config.yaml
norm: "rmsnorm"
norm_eps: 1e-06
init_std_qkv: 0.0442
init_std_o: 0.00837
decay_shape: "linear"
train_tokens: 153800000
Each number is 200 + 40 x the weight over the matrix's rms, rounded and kept within 0 to 999. Layers, rows and columns count from 0.

# layer 2 attention query, 128x128, rms 0.145, rows 0-10, columns 64-127
154,192,187,208,69,216,207,201,171,149,241,183,241,280,159,191,176,232,161,158,229,193,217,260,282,197,121,218,249,192,259,285,243,178,221,245,223,252,199,279,163,180,151,229,204,260,218,200,174,278,225,187,200,189,208,336,253,155,163,144,233,140,275,196
218,192,157,220,140,215,188,207,184,180,204,235,201,239,236,220,209,218,198,183,238,194,211,223,224,204,166,196,210,184,248,284,232,215,228,227,216,198,187,229,177,220,196,180,213,206,216,226,217,234,206,227,230,195,210,240,265,171,201,199,178,204,235,237
185,157,235,202,183,147,165,175,135,223,186,187,175,184,222,207,235,205,145,205,197,142,267,257,212,265,209,114,236,135,217,196,253,185,175,200,202,276,163,169,168,185,186,227,222,246,202,146,153,210,306,205,248,196,224,215,193,193,214,238,162,210,163,247
233,202,230,221,204,231,241,180,168,206,182,226,213,158,211,212,229,192,202,195,171,197,216,154,181,216,222,203,194,221,201,126,185,192,201,126,150,201,164,113,233,184,247,197,185,196,147,190,213,159,167,180,205,252,226,159,134,234,286,207,189,201,201,246
165,210,190,195,166,206,175,203,254,149,194,216,218,182,183,178,192,201,175,209,239,302,184,209,215,225,177,196,200,173,234,218,154,161,164,185,168,169,214,136,184,172,210,229,179,160,188,213,238,174,217,170,208,204,251,198,203,180,194,159,163,189,179,219
193,218,239,292,150,191,270,173,249,68,281,127,205,241,160,127,152,231,260,155,235,177,211,145,201,225,222,219,216,233,227,236,215,166,140,264,188,157,222,242,164,185,167,223,207,278,230,208,153,255,164,201,102,167,154,220,162,217,210,227,183,257,270,226
237,173,247,227,187,280,133,173,183,154,227,226,243,289,239,190,168,199,171,222,188,152,224,197,158,242,206,153,188,156,245,222,191,201,239,217,220,178,227,199,196,258,255,173,232,191,195,235,192,191,198,252,146,184,100,156,180,234,180,233,260,113,202,154
212,201,179,170,206,248,212,162,198,159,200,210,202,170,190,198,209,264,203,190,272,169,241,260,243,234,244,197,199,206,241,227,208,226,199,147,221,180,171,253,207,196,166,192,133,222,234,163,170,228,191,174,184,221,214,253,271,186,192,174,226,173,270,171
137,177,192,139,183,245,157,305,157,227,208,236,122,145,244,104,286,245,195,200,226,134,184,229,260,185,181,201,197,221,188,183,151,190,242,167,245,203,241,203,223,193,157,131,118,179,147,178,246,191,144,187,120,236,127,165,182,209,242,232,247,253,205,247
209,211,254,259,200,164,229,148,199,240,185,163,222,187,200,158,259,212,196,192,209,231,174,142,193,179,251,85,165,170,185,178,212,295,132,227,200,232,214,193,142,209,216,229,232,118,209,157,106,207,187,154,115,283,215,186,175,172,165,203,198,195,240,194
187,214,265,234,169,179,132,261,176,207,216,265,184,124,257,210,220,240,200,167,206,209,178,228,286,238,193,203,246,170,199,125,194,203,222,145,233,184,155,222,199,242,201,98,175,165,272,198,181,210,278,234,220,213,194,176,278,157,236,196,251,225,179,263
# layer 2 attention key, 128x128, rms 0.149, rows 0-10, columns 64-127
259,151,166,226,140,166,190,147,216,94,151,233,265,167,297,177,163,143,207,164,251,241,151,213,195,127,217,193,220,212,166,266,220,222,176,199,246,252,140,251,176,134,206,158,194,230,263,193,188,281,295,171,161,132,257,244,176,140,199,179,242,199,167,248
163,143,144,201,151,176,177,99,193,140,217,178,277,223,207,158,198,210,250,171,262,245,164,212,273,122,232,180,197,297,245,190,198,236,265,165,298,193,143,214,231,208,188,205,153,215,231,177,221,186,210,212,182,204,226,219,196,147,187,260,257,173,260,222
167,226,192,194,294,153,208,265,136,219,251,275,164,148,268,230,260,259,178,194,177,187,208,220,201,204,219,220,218,179,147,249,163,251,288,350,205,242,166,190,249,178,203,235,201,168,217,219,210,178,128,188,126,152,150,219,167,255,198,185,197,195,178,245
220,250,191,194,188,257,243,149,144,172,158,172,162,192,162,151,277,166,205,227,213,221,261,186,166,238,206,205,157,190,192,237,151,165,197,264,176,174,221,212,238,185,131,203,203,210,185,190,164,177,113,175,189,207,90,196,181,228,150,162,196,142,218,221
163,188,219,208,196,206,254,173,167,171,189,233,227,178,166,156,209,202,143,228,210,145,280,185,209,205,233,214,223,253,185,121,195,253,217,179,229,224,184,246,213,167,274,147,215,251,226,200,278,242,194,205,213,251,226,172,197,191,203,145,179,276,228,193
244,247,206,163,196,215,217,221,230,245,213,198,248,199,225,292,156,182,139,204,218,286,208,195,227,243,182,271,123,229,230,208,198,284,144,155,173,129,211,199,281,206,239,162,169,203,257,179,161,162,160,168,198,189,287,184,231,248,101,195,224,146,210,233
163,174,193,174,183,186,248,231,195,217,190,223,178,232,179,268,221,125,219,139,195,188,268,181,240,184,226,203,124,192,188,243,137,200,172,236,263,188,269,258,188,259,184,201,204,255,131,170,175,164,211,166,195,191,262,219,215,99,175,178,132,243,179,201
179,256,224,203,184,136,213,189,262,212,234,149,183,268,289,229,213,170,205,145,156,227,171,188,168,194,267,247,147,235,237,209,164,161,171,210,185,211,195,180,194,173,205,200,188,164,244,164,235,190,235,239,210,174,233,217,127,269,166,151,235,154,176,197
164,199,245,242,149,263,186,155,214,245,211,174,177,212,80,256,211,154,235,223,203,227,159,236,233,205,199,295,207,216,158,247,304,211,187,219,142,155,129,207,208,247,177,139,272,186,165,185,148,176,170,204,228,221,217,170,194,175,224,121,172,161,182,194
183,213,163,173,216,209,185,244,188,138,212,237,183,187,216,275,186,228,197,135,218,180,137,187,265,213,199,204,183,256,140,238,155,185,276,99,185,196,182,168,228,248,227,244,193,171,132,218,237,164,219,176,118,157,167,170,227,255,190,271,165,132,212,191
149,252,176,166,130,187,201,172,246,157,173,190,241,167,274,159,199,130,141,226,230,202,173,234,258,175,251,202,222,265,211,225,236,133,283,214,236,190,139,224,193,156,162,195,214,229,229,266,219,37,190,169,182,213,196,188,211,200,222,186,179,264,172,187